Weights of a small transformer language model.
Size: 21 layers, 4 heads of 32, MLP 512 GeGLU, vocabulary 8192, 6.56M parameters.
Each number is 128 + 24 x the weight over its row's rms, rounded and kept within 0 to 255. Layers, rows and columns count from 0. Numbers have three digits each. The size before them is the row's rms in percent of the matrix's.

# layer 4 attention value, 128x128, rms 0.238, rows 18-35, columns 64-127
099:129163116100115146106149117127090139160085164117179151163077144114116156132137101100114117100111091140115126158140142137123122145133167128117145105121147119117146141126143135172158101151142121
094:121156127170116133069123098101129100137110171125145160139158128159113122135130148134145154096085104063148143077127137160136131122116157127116134154120121153110136102133119098130131145175062144
086:071137164153095116168135118124131115139124142063137128168152121142148099126115099154142115116138111096081118143142085099141130169142095088130153111101087119179110134144129170114140104124112128
098:125084127140104161107122114137082143120117083097111107124141134129153110145154102095124153117143149165107154163148111143124141089125110121155148139124123162138130049126145165108115099122129148
093:159146131146114155170143114133135102098074099126144157124125104118117150134096112135136149128104114128142139119127098145125149159085092138120150126145105147180147169076133114139121153158147106
101:122137139139117127146168113115151132101096119113132120075085088110160105092159115167090139093100141112115091164138118151133122138117103085126126089120064115124131122141092129153096098092139093
103:094125129154119140156197114130159094096111207157113138141128105137128127147133126145118108144104158125129108182126132121131135142100132136141145108176088126117129144120132083180174123131144125
093:109126140134093146128166151136160153147111157129114092130127073151099148107112104135107103125131117127122085108152122134109080107088140148123078132169146148170123172105143134103127149146142160
098:108118127085144156102142093161127084120098076126142093095137156147171134105118148133118118133116111080126158135145149103125153137100097132187130072163099153098128098126152127124160153126124147
091:093118110128138148117161124133087118135149148108124125122141116131138127121098122107122129172133117144156111108140147136099085140114154158117176125112147112125095159140120131165112127101121106
104:115135084099099127140096112111160114115131142136105161130089146106120109125153141141136140088128124094107148124110072117097122151143161145175148179102116159092133121141112114153141105098107138
094:123123136148132100142106158082121149125214118119125084126104146167111134126135112122123140084141103108107131127104127095112147110186134137101112115104132148143141159108111114105112125095091132
093:115140152135160150093110163137153128143129082147165127114116141145086133145118155139079222108133128094130094142122144121100122133115142120101134149110130107188127134152124107109160126102139157
099:121106128099124130082105126105117091123134110135139105172150168151088135184163093161122137104140149143167156111092118116124166126153131155113104124130122169074144119136139124126134119172103129
092:077081168184146153107168154111089106165197127123134123154109136134144125147128158147141139099135126135107114132120166141127131133160129124094087157175090141128158134118152088126116134130159130
095:116084135122164179130136119145154157109143136123150135117095077107162152150125061131116117138089122141130134132098144130170116107122107127132145147149171136112144110165135135134122110114114127
093:144177143124106133138126138141169159120130180111104145108120099169155119166098110113095117119099102154122096138130152098094134117132106107170125108139079121130124156154140086100160093102143142
101:133181126148135176126113124108171138128092150126108152149131090139103165155115092133137123123108152101124108141117123110117115157155152134155170144140097161148134115108141122153123110133090135
# layer 4 attention output (transposed), 128x128, rms 0.207, rows 18-35, columns 64-127
099:122126151121112132107140129071123125076120109133126205129110115124130120128141115071111159103144089128142153132137139106102088101128144142127145143131094130121113168134100159145112121152096144
087:133128128136100139152113153139113133139110153165180152087135129109076114158122150168144158143147116124170165146084146110163131133146123127104162131140133158154147160161125116147105103112118130
085:073128126133120114119101071130147173135131130109129126150116151124175116110103140130106148144108146113113106110120070123163102138125095107084123116142151170131166065143096134152089151110131126
089:155138126142141165106119094104148115098160155133121175136115139128103101113102106121108116114119130141118142127150131142158115118116144069146142125116068142153156098133116119093147137150172117
101:105198117156140108122154133182115112161107097130111136160110116113091139149102150111106162136122135132149113118127170127100105145142105141134123094097103088081154171146162120156118126172144106
088:117167103103106102088137104124126108120138128111125135124109072102129096135108113129149137137100113134133129138156126127091132180110119114147125121122158093096142130153091116103147134119113080
099:168185132085156127115133114154155147141136175154133107158134154090138113117135162145126099099091086122139135102150147120165101149128113111120125147101127104115139110124135138103155106099120143
090:127145103126123114139137171133136138081144176112110132104107133121140126124117157106107164084132144166128106142145114150093153088153118157115082122144114132120130145087124136116171091160143128
096:144160107134187168119148139106081094086140072118106144143123079084152131164134133120148122156140140120127152120110092072178158147141128114103114126137140142159135137151131119141118126125135166
093:112148144169072154117116113128139136075130144177106174100134092140098107120099174151157165118132117128113130093116124112117107116142153137139170119144183145116124078142133163129149150154139123
097:141109083124142141128172167078138135111113114146119092110156120132128148126097171145100142118130140133051151140125124132123132121154159130114139152130123071125117106105130135155104104105104137
096:124134106104141086119127123162104105108124154157156112073116103163144143066109113132099061161119121115132135115140142126134155129141090112146130134173145111119083105132151144150141151133066096
095:139128143120094125145088144101132146096132119159107121103132140152174134153129148093135093140141145137109100101117146080099123145154080120119132119164141133160150138149137090136139103108123128
100:130100120153112120124109124097170143145091152132132100147147128117161171165126115160152158087127094131161120130089129137200154159166111133143070157147160130085146152146133155128144093148125098
107:173153074120128164107125074114112150099072097145110119136095116145135128106086112151156116172081129125103121120136138127117131124124136118174143122093167135140136142138130163165113143109142111
092:129162159131132116132092153185134139122146175162100166124148120098102117105143186053117129128112130126157130132155121114134126145134136129131185085121167148138130091124160165133133107121134150
098:118090139107142121102153120131118122162125065158128127113163176069143132112137166133205158165121103109149145138104136119134183146155115133098124125113139171102136114131128154150111156143115161
091:137086122099128095153142122128109124123074078112125143132123147132143120152185160122123134116162137137150158104089112132112141111102123134094093106089200083083139111158160127102124112107153128
# layer 4 attention query, 128x128, rms 0.202, rows 32-63, columns 64-127
087:131182149099130153148115158158138093129129184151077139153157151098108123131138161152160171102130125149105130125107138159198108133141180146140129113136109106082172133110100122133126095122157159
077:099166142148110088165093118129125087128153140130103152106154164119137123123135116165147153164150112099155120144096091099134140123112133074127160115103112137126144141089092129138109159151122095
095:156107100125149124240129124130118122115094170090111137118074105154136106097163158148115186100165135145134130067117106135134097122139121141105112131092094103131145149140137127125126099137117124
085:174158160106134131165107146131088117136104191085126159126126126150135111078130139158160181139161120134167114114180157147171111140146121125122108144135093156112127118140159106138113108123184114
097:109155169141110137112122149156143110166172100150152139112213155080126123159104107142157115116117137132101114156125112138123132102125139130147173122163168096122105118114126137149165134116090109
089:117120162123133114116118098145141102127164116150102143117162127146144145115145134133150127163120110126074128133144125092093102125123146110103129073151154142168132106124107142120148172109058134
107:124108105110128167156108092093144121099104123110155122130099086145106108125157182106125101099153139081158121109119155128091104136125133128096121111080121125110168116149102137129074119117170095
099:104150163143119110116166113174117105186105140158155125088180114095127126106132148118117148145162121125107115145127114112132167158114113074114156099155175142159084131126139139104119148120127130
085:159155099193145127160155146137135117189136104169136103117138147106122159108119135121113163104169172113146143152120141135122135134131139114114129128137147138099108109118169139120132135115097118
106:149109108097142132128140110074123159098119078097115157192131103109135166148171146142127108120133108156113100090139122105109139118135145074134122174102115081147174118156101125153135106123157126
084:156102130153141138113135125131119135149135112131144180132131141065148115101156151149105102125122139138139139128079115085113108150092146123134140148164130119130117134094137185163164177127135190
113:182120129114116155122088094103141143096130144122125149136094119169130161153105118172131109113117099130155125138135167143141045129109158135111094175133091112113170132130121131126162144137132102
094:147076134141121148107109096106125115103130132139131158130071127152107150149112135131169121107150103101156101114103181114130091166135147144122119178106104144134132124129151134144142150122144140
103:084136177118129146132075113118130124138083165126146150082128138117138111132137069107104133124102135137162137147150132209149127149127120130098134098120114115133150108129135141092060133136151152
120:092113112149096123124159104099118107158123097165131141129140135073097169127157150104153092101108122163106100100117116109131167149152137095163118145103146082153153135128098132156120121133146097
113:112164139143108110162162155173144112131128127213123123088161127087152110088131154100166173122130092124131118167144132147143179144116141114125131061160130173128113128120142124138118112112118142
100:127109109120137128126132149129142157135102119173149119108116131161118108058142161164153080144151141075130151098143137118137118103117125127112163132123140150107128140175146156125178082105194120
095:178116083118129169195147156118134103143125157117117142115111138123124099121153186174111103119171141119106138087151118148168117114108120130117111126133108138077158128163144108172139083112139107
081:148121116105123099138115149075148108146123107136161153126078132142133134107175139130096135151136100123131099108121119115126134140128098134117133131106102091118166121147123153063115117111137138
091:169096120134149130138111122115097110102141139098124139156095100202115130094128132092098120138120143151189119107109145128131112170148123136113104117122087147106164138132115125098109119136136120
083:131162105129100098152136116149135162132075159136134093107132091126107132115119141096144190107139122108156111135133127108117114069139168131105097144105149186065122117134141127124119113164148115
094:125165144156124138133137134148116115190130106163159132115182166083103142118095114164117137109148164142080121134108149126152187130120137098120132131161167091148126136104100182138134129117121090
084:125088169149139135128162106098114132138094152115151131114103099131145172146149114143104094103146138155130120115134122161144184172133127111111156096182149107150153113121118151113137133106113103
071:137123110156135087160190136099122132163136145145144117136159156123138126111103129102110177126110140147116166128121126100155135135103153137099103121144131149108119156128150163134091087118134103
103:152112122122130140142094141104118142087109134101097150155097144157132114142148122131130159094111139122169124093105152178130112127156109157130120143111075132083177130150150123087097101141167133
113:127099077165131144096108077095160131113178089180111091096114129136150184146105142128138129135141143144090161171099142109139137098155128124116107107161141129136123100078120158124121128111151123
111:094135108158110110092141137141140108222112122133141136122162133087128186110140132109110114123101146160089138157113113093109142097142143098139118129120159095141117110124120145132144131139085121
084:132117108122104160103127127127146105119165119105122143145125123102109167113115127140180108115136117129120106085096125062108136142137153116145153199088124113144127124144106118114155180121156132
094:090122142131099135107158127132127075141137093095177138148137126096122137137127126103154128134105151138116096100089116094097170164132117095170157147130136125144151130120092148154093150132139127
112:121156118132144135099148153071122122163124131161115160127168144063139111117148112135160178114106134144138140135129127152136201151111106075141148130130108128136121133131132124127069113158195132
096:120158130114126152150073121136122169087136152100126108167108123187159157154085103150122120153103155162117091096111150086072095092130126137101144157130102150097148139145105150126154149135177117
110:145122113102134117113102142096138128098159130140070144127061112141152129142078116133153129102120155146146115122104138118130113132136118128130076180114108136125165143123135097124116128125178119
# layer 4 attention key, 128x128, rms 0.196, rows 32-63, columns 64-127
100:145075121096138120133165138171148143136131157144124145115091103152137136112146153081102097117152149141113177141129125133092141098123134133161108085180109133081124138113124092097133102117110117
091:119119132086161085130148131172107139129121114103114135140108073175108124141109136103082106126137143159117148159110124183136138128120139166136094090144101098088069142110102064145125133119117122
102:126150153166120142158105116111137141130097172125117140143142103052090139125133111137191108094137100152153095140153120122175102091152114121118115131083132125193108130127125128100161131129128108
099:123140175101125180161121096128155111091143108118109145163141143092114160122144107153168107114168101128187100099132127140133139189151123120129124175101139117160152126115109135145148135140120115
095:154138147156150126142187136188115119176124129147172114083103141134121116120098133118092123116117169121152158155146130137068129132132121157114148088130115146074080112139099146095146123092085107
120:135137139136101102115180145141109150158146164204139100090158145134158141112121147120120144140117140126090133132165104117123103150151116157125159078122128172090071136134150136112119118131130143
118:135140113171129137146088147138138151171121152087165138120157149129115108110155117136162114126113109101120162128125107115121172097126093130100174115092171124140127106140123215126130133109195148
065:147131115134144132090116141156148098132142126107147115140115112113102136161120141143162093116121112134104115140078131139085132113097144083143118157139162124160145150104137173117104143102075137
096:096146100131127121113117083090151159125061089107134157189141086118088089111122100094120137142135120119130132098130105129140156115121114120150122153120145108157185110138133082149104087148169111
098:161077095116139158169054126110119130144140146128137173118126138106082182121138118121138116115113142136125110128119107135099144175145127138081158128097200109136134118113084154116204111136117099
119:158152119112146095102137137149103095139113121159099136126113138115095137104147153143110126163134174154082122121115149123110134125144148132153122122151151151103149160098136067134134111091059100
122:162221162109101142137104161178137132139152156103129131116142148129172170135128142150125131137130143140131121139125148103139135181142139118167136137133117142109081151126082136120192143109073115
089:147158123133128143080149142130122126150116148164144124128133151126097136100129137197144134151136104136104148137098138143135148172116142105122104105114117129115091161117092209136130139075124097
103:114152155142136148136125135130109137094169167051135133114126106160157104146111120109089088139136110119082103150120140121136078107127112115145121116136122076114131133122111164122096139117081164
113:110107115154106110130103137153101109105132129152107108108083131091081146138183122138144118103151136106126173142158115154136150147154130130118092142082142095132121134105069139141162135158111074
117:081143113099108134090137116144091143086087115121118117136173089104100106123148145120137134130142094097109115122122138148125102125151101101132161068137092119164129106102112119130120109154146102
082:129123125175124159092156110153115079085166154148107114152135094111150110136136103121159138126156127117137143142125110132134141094116142157125130134140170105123109109145102128087184117128158132
094:161126119172128132128114153155132124140120184132110137091153115096105170149141117115156137114139102121155108108134094141174152118148128181104144125096119097154122116123145126115164121112134146
087:092149131108119094181110155069153130140102139098111129181145116086111099129162117127148141131136085133099120132096112101127106115128135071096110172142162141144157179127158159129133146146138157
101:099104117086123132134094117063162148108108103120093152167133123125139121084118137189124144125154108155143114078126127127157167142129157111153129145130108113159190154156138120119108126141189132
090:090126149134145137174101123103118120101115111063135165112116130125093139125134130155152105125132114112135111125106146140109128095127136154137120133087125082169144147100095125130136168120105113
073:121129127138167119139139163172126088120140124118114101149116132121136152119119128180147138133130124092089132130117146101082127135144182149122147112143120157164113167119125159120160134103103138
092:152117113123105150143136141133153138089194143114154120093126151152148119146126138189128102154136136126111145122084125106090120128141131139082161119124161123110148095112121185131125149128096127
100:115095122125111147089118127104112162120102099142149163183119115108136123099123146109141138116147121119107117110108147152143178109098118143122136139119138107180175128152143110134099113141199133
069:127128139121148146167117100105166147123122138087100159134121104192150117112142130087102095156148110115135133119101113128164084134134094137097130123112117129113138112141152144115112120146169130
109:176108112107114118102102139143094122118150118154107112121167171173139125136139110161141147135152141116131159137121132146088198100093125120162134139122166111108124101122133133138137145117132123
089:133123119156125064082154140114108122205135100160127139123114161115131126138122085063126123135123151135121147160165130130174132117141147099137042135141112136105111121110133119143077115143115120
071:144104068165133108123128168156159106113147146143175132096123115084097111134160109167157146111107118149116202164124136110098168134112144089104113130100142140127103131124103163142149120122129098
070:159077093171095093115148127131152102136161107164195111097097137078098155140151112135110149113112169144096176158110130140122150146145129113094124114121119174109140125135117132134108142106125140
103:094115117127109152102131125114135106110167126148157117132101100086149134154128134117138164115132154118107112133137117104088152120160129088140163131165129168138114084071131119129119087153118094
072:104138076153096122117102117099115117125144129135173124124149151115126139140110110112147132072102149141148150147090151101130139133114121102134159141084124170114146102148134164146160141121151163
099:113139144111126168113110150147155137098141151096127159114131139105131108140123146203150114112139125099103135139061133127093143132081140136139162119111149087153146136097104162120167123129115129